Each number is 128 + 32 x the weight over its row's rms, rounded and kept within 0 to 255. Layers, rows and columns count from 0. The size above them is the row's rms in percent of the matrix's.

# layer 2 MLP up, 256x96, rms 0.0825, rows 158-181, columns 0-95
size [102 101 114 109 107 102  92 102  88 106 106  92  95 110 100  89  96 107  97  95 103 112  89  90]
[[123 130 177 127 132 120 119 124  87  88  60  94  99 119 116 112  88 126 142 152  78 132 118  83 105  82 142 129  87 145 131 123 166  73 145 108 138 179 112 128 119 111 115 138 195  53 100 158 116 188  92 136 118  72  96 188 149 170 142 134 115 144  95  65 110 124 137 174 129 127 217 116  80 151 102 144 159  71 129 155 128 136 142  94 179 117  95 158 144  84 108 118 154 112 138 180]
 [111 112 120 138 135 118 138 119  74 115 120  90 142 178 117 142 115  79 110  94 108 105 137 124 164 112 164  89 114  91 143 128 147 143 105  96 180 166  89 137 134 188 107 131 111 104 146 134 114 141  83 128 125  82 126  98  81 147 146 165 114  89 151 133  69 130 117  89 119 140 144 159  98 204 106  66  89  78 164  83  84  80  22 109 146 120 164 149 152 100  65 139  76  93 100 146]
 [151 125 126 130 105 199 116 105  55 140 177 152 135 155 113 111 120  96 106 150 128  71  74 116  77 120 119 154 140 219  95 124  71 134 148  96  96 150 125 155 124 108 133 121 136  97 174 189 148 132 134 106  87 107 118 119 155  63  97  96  71  85  59 113 150 107 127 135 141 102 154 131 126 141 122 160 184 125 102 201  57  99 137 122 119 143 155 115 154 140 161 124 164 177 117 143]
 [126 131 105 198 110 201  95  90 202  76 124 181 138 126  55  89 115 125 124 108 175 164  99 158 135 173 115 126 152 148 106 127 193 112  83 105 169 122 135 161 124 160 139 127  77  94  81  85 150 119 113 162 110 114 175 156 146  94 175 108 161 127 143 193 107 139 135 127 132 127 105  83 115 137 101  71 110  93 132  78  62 118 115 116 109 107 154 122 111 118 116  86 140  98 105  88]
 [141 181 117 154 129 132 126 119 204 115 135 138  96 123 166 149 127 159  61 156 107 108 201 102 183 136  78 144  73  57 121 156 136 150 110 120 141 136 111 151 136 205 138 104  61 132  98 102 119 122 157 148  67  70 114 132 170 144 186 140 151 145 126  86 127 145 171 124 112  60 117 164 101 129 136 175 193 154 124 131 192 133  97 140 137 166 129 122 126 113 123 163  91 118 124 120]
 [ 77 120 133 145 134  96 118 135 187 104 128  76 122 144 145  47 174 155 154 153 138 116 126 150 199 131 124 133 138 119  77 123 173 159 159 180 165 180  92 116 140 138 110 188 131 114  91 104 146 166 139  63 162 148 137 121 134 168  95 149  94  56 156 149 109 122  74 136 116 108 118 158 134 161 160 135 145 107 157 161 190 171  80  89 121 105 160 113 113 113 142  53 158  94 132  99]
 [116 138 101 136 134 156 118 166 121 120 120 182 130 134 135 145 150 174 130 104 180 146 126 131 141 154 167 132 157 180 141 108 119 100 152  92 162  57 142 156 106  98 113 142 200 150 148 108  72 116 140 174 150  87 135 133  55 154 140  89 135 105 174  89 122 185 147 152 157 155 106  95 119  81 151 149 126  98 179 145  92  84  57 128 138 100 131  63 173 135 185 112 177 111  73 165]
 [158 102 113 193  55 192 110  99 163 136 208  94 146  90  76 170 103 136 132 100 106 202 137 115 118 136 121 118  87 136  79 154 165 108 128 134 126 116  97 152 139  76 113 128 138 146 145 135 109 114 134 158 122 115 140 123 164  35 126 111 156 107 123  95 203 105 149 104 132 147 173 184 151  72  47 125 112 141 158  94  91 106 123 124 121 110 140 115 173 132 128 152 121 105 130 100]
 [ 94 146  80 146 138 145 132 108  85 163  68 106 133  75 122 111 169 177 100 109  93 192 163 114 116  93 134  92 132 120  90  77 107  76  45 112 172 115 151 132 105  84 142  97 135 109 203 165 151 114 151  72 151 143 127 158 112  95  76 112 166 126 142  95 109 116 158  80 171 145 139 134 141 154 178  61 127 150  98 104 104 181 136 166 144 154 114 149 110 147 166 168 150 117 102 120]
 [113 143  96 149  62 163 119 181 124 182 173 173 106 142 168 107 141 146 115 146 118  93 116 121  98 144 143 108 124 175  95  99  63  97 128 109 138  76 140 111 148  82  65 163 107 187 134 128 103  84 144  86  96 124 181  80 116 179  93  87 111 148 129 172 121 156 157 155  92 163 178 126 129 103 141 120 144 157 128 184 126  52 104 133 168 185 146 135 124 125 136 174 121 131 190 119]
 [148 126 123 135  65 163 115 108  71  74 100  79 193 106 187 129 164 178 148 189 148 125 196 117 138 116 118 107 109 107  92 159  97  85 145 139 133 134  98 108 138 179  83 188 121 158  98 133 160 162 133 127  87  82  80 116 133 145 139 145 165 151 136 136 149 121 129 108 125 136 116 164 120 137  96 141 141 185  68 181 111 126  89 120  81 121  96 137 145 163 148 125  29 118 148 154]
 [ 70 121 104 140 159 187 129 144 194  85 188 152 139 174  61 154  83 111 141 147 121 120 162 120  99 172 176 166 138 101 137 120 133  99  93 129 123 114 106 192 187 148 183 177  84 105 164 118 149 110 106  65 109 123 143 106 127 130  87 101 145 107 132 110 101 103  53 129 103 174 172 123 137 190 126 123 104 128  89 117 172 131 158 129  75 168 113 131 158 122 104 138 182 143 119 118]
 [ 86 114 106  45  96 145 155 167 133 151 144 133 138 151 156 201 154 100 129  90 129 134 129 113 130 167  60 166 133  98 135 172 138 122 197 122  94 132 134 101 144 126 133  72 118  64 161 145  86 113  59 143 158  95  85  96 153  75 142  98 144 165 133 136 142 190  97  73 122 162 177 151  99  97 105 125 185  94 109 189  97 124 118 122 109 120  96 134 117  93 111 169 140 115 159 115]
 [ 57  93  95 160 158 138 214  91  69  81 106 102 150 140 112 137  93 146 117 179 165 143 157 109  93 138  80 109 103 131 145 137  96 139 147 134 111 126 154 146 100 123 154 123  94 118 208 100 113 198 116 118  63 172 170 108  63 123 144 176 136 128 111 124 116  59 107 144 131 154 101 102 157  87 170  73  87 136 145  79 120 164 158 135  84 108 108 110 152 114 144 130 140 114 149 139]
 [ 94 100 169 114 200  64 111 111 127  83 168 112 158 122  79 125 114 145 111 142 135 153 164 107 117 148 112 175 197 158  88 170 172  93 121 139 130 106 108 127  87 119 157  79 154  88 150 140 161 145 165 150 130 181  83 122 109 137 134  97 102 141 177 103 153 110  87 186 140 118 114  85 153 112  39 118 102 158 136 129  93 127 133 119 120 214  99 143 150  99 164 133 108 163 169 170]
 [119  95 133 122 107 142 143 155 152  89 156  96 148  96 196 149 171 108 143 172 132 162 180 139  78 146  72 154 151 129  60 118 129 136 157 167 156 125  96  85 161 234 100 121 120  86 107  83 120 119  73 132 171 108 123 152 101 154 151 129 161 104 171 120  92 177 103 166 121 104 122 137 124 141 173 129 125 126 150 113 103  92 100 115  62 138  71 120 167  93 111 107 125 163 195 102]
 [117 194 123 115 126 160 138 150 139 113 131 100  83  66  53 127 135 140 185 145 148 122 134 143  65 103 133 112 161 109 103 130  67 170 103 119 166 108 176 148 107 190 161 159  96 120 128  99 162 173  87 137 108 131 108  36 147 145  98 138 131 102 109 119 100 110 127 155  83  77 173 122 113 152 103  79 152 203 107  91 136  90  81 102 122 108 167 109  85 134 137 109 156 153 111 157]
 [160 101 193 117  97 183 122 101 142  69 118 114 181 126 123 127 173 141 184 132 131 185 137  91 138 108 106  61 154 146  88 116  98 109 118  71 217  98 159 141 139  97 120 169 132 101 149 141 148 100 182  78 147 155 112 146 165  87 171 128 144 160 105 185 100 133 122  76 113  86 157 152 124 128 130 172 102 128 140 152  74 158 144 175 143  68 154 128 100 123 113  94  97 150 121 153]
 [105 153 124 171  85 142  98 128 151 135 146 170 151 150 115  83  85 153  78 166 170 123 122 126 165 101 179 118 170 125 119 139  74 150 117  78 131  76 153 149 170 157  87 107 125 145  58 112 112 139 165 127 167  73 123 109 128 165 131  95 152  78 146  78 138 104 187 103 120 107 155 134 159  86 167 159 159 149 123 147 149  73 147 130  95  93  93  38  77  73 141 147 146 147  97 120]
 [124 149 112 117 108 183 171 102 110  75  87 142 108 127  88 167  71  82 172 151 127 126 132 108 113  91  98 115  73 131 121 200  96 122  92  85  90 159 116 156 127 163 184 145 100  62 196 128 128 106 122 174  85 118 137 135 120 131 173 150  98 157 159 131 170 101 165 107 157 156  94 156 120 127 146 127  93 118 130 157 189 158 190  97 169  89  93 105 108 122 138 194 105 125 140 169]
 [117 161 157 147  83 182 107 122  91 130 112 112 109 101  91 110 138 146 166 133 107 115 141  91 148 149 103 212 127 125 160 150 132 145 143  97 120 103  68 160  54 123 141 129 159 157  86  54 159  66 122 180 148  96 139 118 116  99  35 109 144 115 168 162 180 178 178 131 181 130 113 149 128 103 159 112 120 139 112 126 128  73 109 155  78 145 137 133 144 165  67 127 119 174 119 116]
 [175  77 139  97 112 206 134  93 155 123 133 138 178 127 109 175  95  79  92 111 103 184 111 136 122  84 106 154  93 139  98 117 116 147 107 150 131 154 137 114  72 125 136 146 178 147 132 165 151  50 147 185 179 114 130 134 155 123 136 100 109 161 142 133  55 134  70 101 127 161 135 151  68 127  87  94 120 137 148 147 155 176  79 101 157 104 179 129 100 102 136 124 178 119 123 198]
 [ 81  98 106 124 140 112 100 174 136 155 146  64 120 146 155 154 122  97 162 159 182 118 136 137 108 120 170  71 110 158 152 170  83  90 109  97  70 110 136 134 132 158 127 127 133 116 179 121 104 133  99  84 151 157  50 119  96 199  85 139 140  98 127 139  93 176 136  63 120  82 127 109 132 121  89 162 157 134 150 130 115 134 140 119  97 166  63  51  90 116 149 131  96 186 143  76]
 [111 141 104  73 100 117 130 112  91 132 100 108 117 127 144  54 174  71 213 193 159 121 118  79 135 139  67 116 155 130 169 116 138 155 100  75 124 171 112 154 110 125  75 158  90 125 158 155 128 169  69 182  93 136 159 151 159 146 156 127 143 158 178 129 184  78 114 156 167 160 107 139 164 158 138 133 143 180  84 103 126 105  97 116 154 159 147 157 108 115  79 117 121 152 104 146]]
# layer 2 MLP down (transposed), 256x96, rms 0.0765, rows 158-181, columns 0-95
size [ 99 100 115 107 100 106  95 102  93 108 108  91  94 110 101  94  99 107  98  98 105 102  89  89]
[[141  79  70 179 139 154 134 139 130  89  85 130 182 162  76 127 159 159 141 141 150  98  63 159 120 147 114 178 104 144 149 131 164 116 122 128  93 120 187 127  84 118 141 181 130 128  97 149  59 111 168 155 127 136 117 137 139 110 109 121 158 117  44 162 136 136 161 100 145 186 117 100 161  58 131  63 110 128 133 150 110 142 135 109 146 185 109 114 138 123 105 157 167  45 149 175]
 [106 174 106 167 156  87 103 166 143 140 145 140 168 136 133 120 163 171 112 161 148 152 122 139 113 120 131  75  74  66  54 126 130 185 136 141 153  99  90 141 168 113 108 137 166 135 207 122 107  50  93 108 191 166 109 159 145 180 140 164 144 138 114 107  89 104 142  98 158 139 200 131 112 131 107 155 161 139 147 179 134 114 186  87 117 106 178 158  91 142 132 111 173 136 112 132]
 [134 101 113  93 131 133 150 215 179 158 121  79 105 140 104  34 153 127 140  94 137  85  92  71 157 108 136 151 154 141  77 166 163 121 169 152 167 116 144 131 126 168 148 152 113 149 183 119 167 130 114 137 129  92 195 113 126 186 129 169 113 125 127 113 154 126 193 138 183 152 134 170  59 150 112 119 189 151 141 117 121 140 130 176 120  93  62 123 101 129 136 133 126 111 122  85]
 [153 123 138  86 146 138 118 120 112  90 103 134 145  89 137  91 202  68 156 132 128  97 146 136 150 168 181 167 103  94 135 193 172  85 110 108 115 112 120  93 133  82 109 165  78 188  93 195  64 104 112 104 100  88  85 149 124  97 123 111 104 133 152 132 144 180 107 125  73 131 146 145 127  99 141 134 130 129 172  64 192  62 172 121 130 121 139 163  91 107 160 111 146 144  85 120]
 [140 173 168 130 145 113 127 146 222 125 199 157  83 169 146 175 131 155 125 149 116 135 154 134 150 153  67 130 153 125 142 181  94 168 118 145 139 182 138 119 172 139 109 149 109 160 127  98 126  84 137  86 120 142 197 134 179 163 177 143 168 184 130 118 130 185 104 141 154  99  88 139 132 151 139 184 133 138  56 147 109 121 107 170 123 114  93  59 173 103 129 116 126 131 175 114]
 [143 149 149 131  98 112 132 104 145  85 139 157 110  74 170 181 171 107 121 112 110 133 127 134  82 100 105 161  62 143 174 151  87 122 157 181 102 123 115 164 124 128 101 138 161 121  75 111  94 209 181 101 168 139  97 130 134 124 171 103 133  78 138 127 148  89  98  51 149 185 107 137 129 124 177 102 153 128 130 126  91  58 140 173  82  69 119  98 180 107 151 169 113 133 155 139]
 [115 109 113 187 123 169 140  92 167 144 138 148 172 135 130 127 127  89 170  44 110 124 103  89  51 155 188  93 125 144 109  78 120 138  76 170 129 159 130 134  84 122 175 166  73 121  75 151 129 117 117 189  85 114 130  81 106  21 121 122  98 157 155 122 154 155  93 130 122  86 150 113 149 117  91  87 114 142 141  89 117  96 131  87 162 130 125  98 122 159 129 129 160 124 125 160]
 [163  88 112 211 172 184 115 143 143 144 147 115 151 171 135 148 160 144 154 107 201 102  27 130 112 158 101 144 131 152 121 156 120 125 134 123  79  85  88 116 104  96 130 186  91 132 120 120 116  81 126 146 117 116 102 123 108 146 157 108 148 126 131  92 162  66 184 170  90  56 148 140 160  59 131 108 150 112 105 110 130 133 178 128 121  99 142 132  49  95 101 127 108 135 135 114]
 [134 115 165 114 158  42  96 139 130 168 173 132  99 132  92  84 150  82 201 148 128 125  78 112 127 132 154 178 147 149 188  96 161 140 217 102 132 151 135 196 125 167 119 129 107 152  99 165 116 122 120  95 160 139  96 116 133 152 113 139  95 175 128 187 135 108 129 112 155 152  91  90  61 165 152 116 131 129  86 158 161 124 152 179 159 182 101 133 154 147 129 146 133 163  78 113]
 [154 177 125 208 144 164  99 152 171 135 112 186 133 166 181  87 102 128 116 162 154  74 129  96 128 159 222 145 143 126 191 117 136  71 106 110 115  90 107 137 160  96 105 160  81 136 146 157 144 110 122 114  83 117 145 122 113 127 141 118 129 189 186 163 124 153 197 122 103 142 124 132  66 123 175 127 103 138 147  82 120 148 116 123 122 167 168 120 170 117 105 195 102 143 152 120]
 [141  78 116 155 179 157 143 120  46 183 130 106 104  71 119 105 145 134  74 148 124 120 153 139 139 132 126 177 117 129 142  53 128 120 118 108 127 157 124 144 131 103 111 133 102 172 152 182 163 202 110 102 148 114 113  95 126 128  85 118 108 158 159 107 103 157 178 140 115  87 103 147 126 169 164  88 163 118 165 124  54 141  99 164 144 150 145 124 226 157 119  56 136 129  92 145]
 [225 148 156 144 102 130 159  95 102 105 134 111 106 106 150 120 158 159 131  94 137 148 118 165 141 100 150  89 137 125  87 157  40 108 129 172 137 176 131  80 125 113  96 103 116 138 143 159  89 113 145 109 132 138 113  68 189 120 110 201 101 112  79  98 159 132 104 123 104  64 103 160 160 139 157 103 111 132  88 145  79 129 136 146 144 160 137  49 160  92 168 152  78  89 114  90]
 [ 93  96 133 179 178 152 156 144 140 103 131 118 147  99 188 115 135 176 145  92 126  92 113 144 116 134 178 126 162 131 145 136 144 121 138  92 137 165  60 150 133 135 131 177 125 113 132  95  51  74 102 144 159 105 146 114  94 135  47 140 108 111  88 166 141 101 140 170  89 140  31  89 134 127 114 133 128 110 137 123 111 114 104 161 208 152 116 153  76  65  87  98 164  99 127 103]
 [ 81  79  70 174 171 139 185 141 126  64 142  85 125 107 160 152  90 154 139 132 179 119 151  95 103 141 161 125 123 130 136 108 189 166 111 159  88 164 166  76 169 168 119 132  95  54 161 117 130 105 104 153  84 173 136 139 139 140 127 155 102 134 133 182  54 114 125 117 108 137 144 130 165 158 134  97  91 131 138 140  74 191 173  99  65 145 116 140 163 159 144 136 175 121 138 121]
 [144  97  77 155 151  95 137 118 187  75 144 151 117 121 110  67 137 144 143  90 138 139  99 168 107 141 218 114 161 152 111 133 132 156 145  75 113  90  95 140 112 109 144 124 117 157 148 141 103 145 110 171 138 107 146 200 167 166 124  84 157  76 121 172 167 152  76 137  93 100 204  66 108 152 119 136 134  84 166 167 186 139 104  83 132  83 136 124 147  92 185 116 135 148 126 131]
 [112 118 132 122 190  95 116 147  94 106 142 112 115 163 135  78 127 131 169  88  92 104  65 161 113 112 144 166 113 150 100 131 192 143 105 131 104  95 110 137  91  97 145 151  85 150 130 111 102  63 128  78 124 171 142  71 146 145 165 108  79 142 109 100 150  77 186  66  98 134 122 139  77 171 118 170 111 152 130 133 103 153  77 194 208 125 119 157 123 173 178 118 141 104 103 156]
 [130 103 140  77 106 132 101 160 147 157 110 115 127 131 147  70 191 148 118 150 178  95 121  85 158  99 120 124 122  91 154 167 186 110 134 106 129 106 168 193 158 143 102  82 104 123 173 156 105 129 159 161 117 148 111 206 156 130 147  55 156 112 141 106 161  99 155 137 196 144 121 190 135 134  73 147  96 112 112 117  96 178  85 175 121 162 165 159 161 143 153 127  87 124 193 144]
 [112 187 110 122 122 100 158 170  99 111 143 123  97 107 137 225 158  87 155 105 165  91 139 133 126 112  92 144  81 124  99 141  51  96 104 189 125 150 106 157  57 147 106 146 140 180 103 130 103 116 106  91 123 138 141 120  88 124 156 137  96 175 184  89 132 153 122 159 163 136 120 175 177  70 167 104 166 144 100  79 149 167 118 113 140 167 176 100 167 135  81 147  97 130 145 135]
 [178 165 133  57 133 129 109 138 147 152  37 146 140 104 121  90 108  97 132 106 114 114 118 108 161 116  75  77 162 116 120 151 178  90  83 102 141  91  90 144  92 175 145 156 122 105 144 146 154  89 120 121 147  97 127 123  89  70 178  71 104  68 131 128 163 157 144 179 151  95 112  98  90 141 117 147 158 130  85 124  92 127 131 194 157 146 179  65 120  94 158 162 169 136 149 103]
 [127 132 149  76  84  60 115 143  78  96  96 159 152  69 174 105  92 114 106 123 173 112 150 189 193 195  98 114 164  70 131 106 124 110 164 129 106 133 145 119 139 103  55 128  85 159 137 146 146 130 177  89 111  79 161 139 179 162 130 152  99  64 127 123 118 114 103  78 147 161 154 133 163 102 180 139 161 155 100 131 119 113 121  94 134 110 163  99 129 114 169  98 144 122 139  70]
 [183 134 156 118  78  77 117  81 119 119 113  96 130 183  88  98 137  90 193 148 120 157 122 190 156 108 104 101 138 137 130 197  91 159 166 155 115  90  98 126 158 120 149  93 113 150  84  85 151 109 179 114 167 107 102 143 114  18 131 173  86 115  90 125 192 122  92 126 122 120 110 162 138 105 154 111 134 134 133  88 110  86 119 165 142 185 126 123 177 101  99 154 101 110 119 141]
 [140  50 106 108 126 198 125 132 189  85 101 115 151 104 121 107 118 131  99 126  91 135 109 100 103   8 140 151 117 135 146 151 104 127 150 125  99 157 158 115 105 162 156 190 187 117 111 140 162 100 182 142 151  98 116 155 189 107 142 140 144 116 122 140  81 128 113  88 127 154 101 191 165 107 155  81  75 106 123 166 108 152 107  70 125 116 112 104 160  96 177 150 140 137 138 166]
 [123 131 174 153 134 179 160 121 149  89  81 152 128 149  96 131 116 136 152 114 115  95 155 152 129 114 126 129 150 102 149 129 129 173 101 141 143 109 110 124 168 120 130 176  89 145  64 142 116 122 158 156  81 142 172 120  94  73 163  74 141 143  38 103 144 143 117 212 130 179 135  91 158  84 123  80  54 136 184  89 129 115 162 145 169 100 221 125 101 106 126 129 144 144 159 133]
 [ 69 139 147 187 172 154 138 140 151 143 167 175 138 152 113 198 175 175 122  83  93 131 129 162  82 139 149 112 101 144  61 151  69  73 117 177 115 171 114 174 141 128 187 106 157 178 132 106  91  86 128  87 115 172 135 127 150 152 169 167 129 117 161  98 153 178  69 133 118  52 119 156 148 107  84 125 139 130 128 120 105 108 160 105 158 118 102 116 122 140 131 172  99 138 101 102]]
# layer 2 MLP gate, 256x96, rms 0.0836, rows 159-182, columns 0-95
size [ 98 107 106  93  96  92 106  89  97 116  91  90  94  97  98  96 104 103 103 103  95  91  97 104]
[[143  93  89 139 111 119 111 119 167  84 149 127 101 176  81 143 110  67 112 107 133 154 105  80 175 106 150 120 154 110 102 146 174 122 176  75 168 163  92 143 158  96 186  73 135 153  89 184 128  90 101 174  95 136 112 159 178 169 135  99  95 136 162 102 136 149  71 147 198 163 114 204 151 106 108 113 117 152 138  89 147 100  90 131  99 138 148 184 148 174 117 100 132 117 117  96]
 [123 140 152  99 125 137 119 110  60 143 121 105 107 172 106 102 131 171 112 158 102 160 139 158 135 126 119 111 137  63  81 133 111 157 136 104 135 101 103 227 133 164 179  68 113 164  75 132 165 142 104 183 137 127 111 138 159 131 143 174 136  98 129 134 109  71 159 149 176 137 153 149 135  91  68 133 111 146 140  82  91 139 147 153 183 190 199 116 160  96  92 158 141 174 175 118]
 [ 97 155 149 111 119 100 131 113 135 146 215  80 181 106  92  98 109  91  98 172 102  94  89 156  96 144 133  78  98 116 130 130 129 201  93 126 103 196 135 101 127 111 121 166  93  97 113 158 165  83  85 134  80 187  90 145 148 132 119 113 134 116 120 127 122  96  85 161 140 138 140 139  87 161  76  79 115  75 115  69 132 170 175 174 145 117 113 128 153 105 101  95 114 168  83  93]
 [ 71 151 125 139 118 150  96 107 172 140 114 174 147 132 128 128 134 148 165 158 128 132 158 189 144 132 150 142 116 128 165  89  57 113  95 139 135 183  93 139 159 101 129 130  94 171 200 110 144 107 211  83  96 160  87 144 194 146  96 131 156 130 163 138 103 131 100 105 173 130 121 106 123 170 149  92 137 126 111 131  96 180  93 184 119  49 112 137 172 125 176 152 179 179 151 135]
 [ 71 141 133 130 140 139  70 165 147 141  65  95 164  97  81 110 111 136 130 149 113 141 181 164 194 114 107  67 133 137 105  90 164 117 125 162 147 109 106 107  81  95 101 142 152 131 211 206 140 143 163 182 122 193 109 136  92 198 123 147 127 192 136 100 133 107 168 133 134 130 115 145  71 134  98 135 125 122 129  76 150 187 157 103 105  92 165 122 139 120 143 126 147 107 119 156]
 [ 85 157 214  69 108  61 109  86 124 116 145  82 105  95  85 111 109 170 108 154 124  79 151 142 209  21  77 163 132 105 132 129 163 103 132 104 119 145 101 110 145 135 131 135 177 118 177 141 139  47 109 163  75 168 130 182 141 111 125 135 158 117 112 134 152 110 172 146 132 171  97 149 108  94 121 126 136 134 132 112  82 122 165 149 146 147 119 131 111 110 136 156 100 115 139 151]
 [ 88 132 166 135 131 129  96  10 107 134 107 125 200 129  81 104 129 131  74 181 124 135 170 133 142 138  85 128 110 111 105  63 124 154  91 157 163 148 173 125 119 104 131 130  26 163 147 146 163 147 128 178  99 129 134 126 147 147 139 150 179 191 129 122  98 141 171 129 105 110 138 140 139 100 125 113 108 133 127 147 142 179 157 145 173 106 112  93 104 145 118  68 184 101 117 168]
 [114 140 101 108 184 104  99 169 145 139 149 101 139 149 159  94 127 101 168 194 100 128  65 127 147 110 164  86 192 153 151 150 144 183 210 149  82 176 137 162 153 119  98 142 125 180  97 154 166 151 126  70 149 165  68 116 124 178 101 153 128 164  94 131 159 116  85 135 147 115  97  82  94  55 138 126 150  90  98 107 101 118 143 152 125  76 138 151 138 137 125 145 128 122  65 129]
 [ 69  57 161 142 111 132 101 113 138 150 105 107 173 191  91  84 104 134 112 125 168 114  91 128  96 101 159 107 174  97 129 126 133 141 141 110 168 185 130 140  82 122 123 162 125  99 170 179 160 134  89  98 144 104 117 128 144 178  87 156 137 134 114 125 110 105 148 209 145 153 192 147 132 149 165 133 165 142  81  60 142 139 104 155 103 140 138 159 218 172 122 153  94 134 183 124]
 [142  92 126 105  78 146 183 146 101 119 142 167 103 208 112 142 155 155 148 190 115 143 104 126 146 105 124  79 108  82 109 135  68 151 140 103 131 137 170 104 118  84 136  73 116 143 163 117 151 100 149 127  94 129 120 158 126 150  74 112 108 148  90  88 122  91 124 149 154 109 157 135  75 122  91  99 170 105 125  74 201 118 142 155 193 156 196 184 145 159 154 180  98  98  89 158]
 [147  98 131 114  48 187 137 140 114 179 114 140 155 171  92 132 175 149 160 123  67 147 155 176  94  60 113  85 133 127 106 128 113  83 141 163 130 116 142 158  82 129 126  84 172 150  90 116 104  86 139 113 142 131  91 103 135 141  63 181 112 113 108  97  72 137 117 126 149  84  82 127 136 128 146 152 127 176 147 120 105 104 147 149 204 142 164  62 140 176 151 175  93 165 150 140]
 [129 106 161  41  99 113 100 154 142 159 161 138 141 141 130 152 210  63 103 132 162 113 147 182  80 100 112 114 112 115 116 135 115 162 211 144 155 144 130 155 149 164 121 105 113 130 141 138 188 137 114 111 175 161  80 110 165 134 127 103 160 178 141  98  76 134 123 103 106  74 164 111 144 102  69 112 174 108  31 122 135 116 116 134 119 141 141 147 156 131 139 123 151 176 183 114]
 [131 127 122 113  86 144 142  55  77 160 127 128 114 112  94 103 133 167 129 175  81 146 189 106 148 112 101 113 137  60 122 109  24 127 167 118 151 105 122 148 137 112 145 142 144 193 108 149 160 103  88 154 160  88 121  83 149 139 105  80 171 184  99 150 135 137  78 132 129 125 137 125 103 102 122 133 178 139 151 133 159 150 145 198 144  99 132 126 174  53 139 122 109 160 142 194]
 [ 98 132 103 162  77 174 114 104 111 169 174 153 143 169 132 115 165 104 141 111 145 151 154  77 132 121  66 130  86  98 102 117 127 202 137 115  67 162 121 164 148  93  98 171 131 100 152 135 119  98 157 138 138 131 139 100 126 130 111 169 184 170  90  82 127 102 169 116 126 123 122 108 142  29  84 101 154  81  54 108 115 139 112 179  91 164 154  64 139 114 114 157 146 134 170 135]
 [153 181 111 114  72 174 189 116 100 144 192 180  97 136 122 180  74  70 152 141 114 121 136 109 144 190 106 149 125 135 141 145 118 105  97 185 136 139 186 117  97  91 130 119 128 156 105 129 129 176 103 142 120 149  90 129 154 133 127  76 174 125 119 141 146 144 145 110 145 151  84  80 183 111 126  69 123  94 138 141 140 116 157 111 131 147  51  96 136  75 116 145 205 146  67  99]
 [117 112 168 142 131 130 145 153  75 199 161 113 112 149 131 113 129 133  86 163 152  82 126 105 133 115 162 121  96  89 227 103 174 134 231 124 161 181 150 167 146 132  93 116 111 117 144 105 136 148 220 167 109 152 111 181 137  95 146 124 151 122 112 165 141  67 138 137 139 140  91 109 127 163  96 126 141  82 123 145 105 161 150 157 164 158 166 131 146 147  79 156  98 138 159 168]
 [113 204  72 140 138 126 132 122 139 167 114 162  99 148 145 140 140  83 123  89 127 135 187  87 147 141 149  94 143 105 156 103  70  58 116  97 158 113 133 195 125 157  94 124  93 158 121 113 134  87 140 128 144 123 141 152 136 184 115 191 121 178 185  87 157 113 161 160 116 185  48 144 152  81 120 141 196 107 121 117 139 152  77 138  95 131 178 100  89 120 148 133 143 169 119 107]
 [ 92 145 117 116 103 135 145 130 126 145 128 127 152 117 102 134 164 121 183 113  95 131 101 179 153 164 160 147  93 184 134  76  93 132 122 209 188 169 172 177 182 104 178 150 135 170  86  85 173  67 117 144 167 186 123 133 153 116 118 101 126 131 127 150 136 156 106  92 160 105 119 128 112 148 100 155 202  92 126 135 152 145 115 179 141  92  99 181  90  61  91 114  97 135  97 108]
 [143 140 122 121  95  98 104 113 153  88  97 101 137  69 128  89 151 141  82 144 137 134  97 140 186 109 116  95 134  11 115  85 136 171 101 111 133  94 123 163  70 130 182  81 154 115 118 160 139  90 134 113  95 150 178 129 195 134  91 169 136 106 143 140 125 130 129 151 115 123 120 143 144  83  85  62  80 123 126 103 138 166 186 170 172  92 143 111 119 151  97 108  78 121 183 147]
 [ 67 200 116 132 135 139 112 105 120  97 171 147 102 140 124 141 171 173 126 178  99  84 128  93 118 105 155 185 207 106 135 118  57 138 135 147 143  95 140 155 148  77  68 179 102  74 129 182 134 161 146 117 124 101 101  86 146 173 149 124 134 210 125 127 105 112 133 162 157 106 177 140 171 150  99 186 112 143 145  98 158 133 115 160 161 164 147  92 147  81 152 129 120 138  99 131]
 [150 156 114  87 139 132  97  95 144 129  90 122  99 147  83 141 165 158 113 106 113 107 144 147 109 184 128 101 128 170 166  91 137 167 131 162 164 141 104 163 148 105 151 128 131 166 106 161 117 114  83 109  90 146  96 127 128 156  89 196 108  97 128 172 154 118 174 192 145 137 181 137  51 149  78 161 176 177 136  93 120 111  83 167 188  94 217 184 148 127 130 153 161 129 101 126]
 [100 110 117   2 123 102 102 167 145 174 145 122  88 108 154 110 160 106 122 164 136 166 104  93 123 101 138 123 114 118 121 157 138 112 123 105  99 127 141  82 127 110 150 163 119  76  94 140 142  73  88  80 164  84 122 107 167 195  75 159 183 102 157 125 121 152 157 116  77  97  98 114 116 120 152 187 186 102 103 158 139 107 131 145  89 125 111 134 130 145 171  95  78 115 106  68]
 [108 153 120 156 178 117 110 107  91 118 103 155 189 100 176 127 126 170 209 126 105 116 147 172 169 153 156 133 183 161 148 105 138  60 139 114 122 133 132 163 147 140 182 138 112 117 174 157 119 148 132 102 165 159 144 159 144 108  88 172 180 102 234 101 147 136 134 141 149  86 159 120 158 143 117 120 113  99 128 185 105  93 105 160 129 160  62 105 118 109 122 138 184 153  90  87]
 [103  89 124 125 179 152 159 112 178 165 166  80 133 111 147 165  92 168  91 104 142 139 151 128 141 108  58 111 128 161  92 119 127 115 114 218 144 125 173 173  76 100 127  63 111 144 141 100 124  89 164 112 104 181 102 120 132 133  98 185 153 102 110 127  94 117  60 148 104 139  81 143 104 137  95 124 140 185 120 133 180 206  92 158 135 169 128  98 132 127 162 141 150 145  79 144]]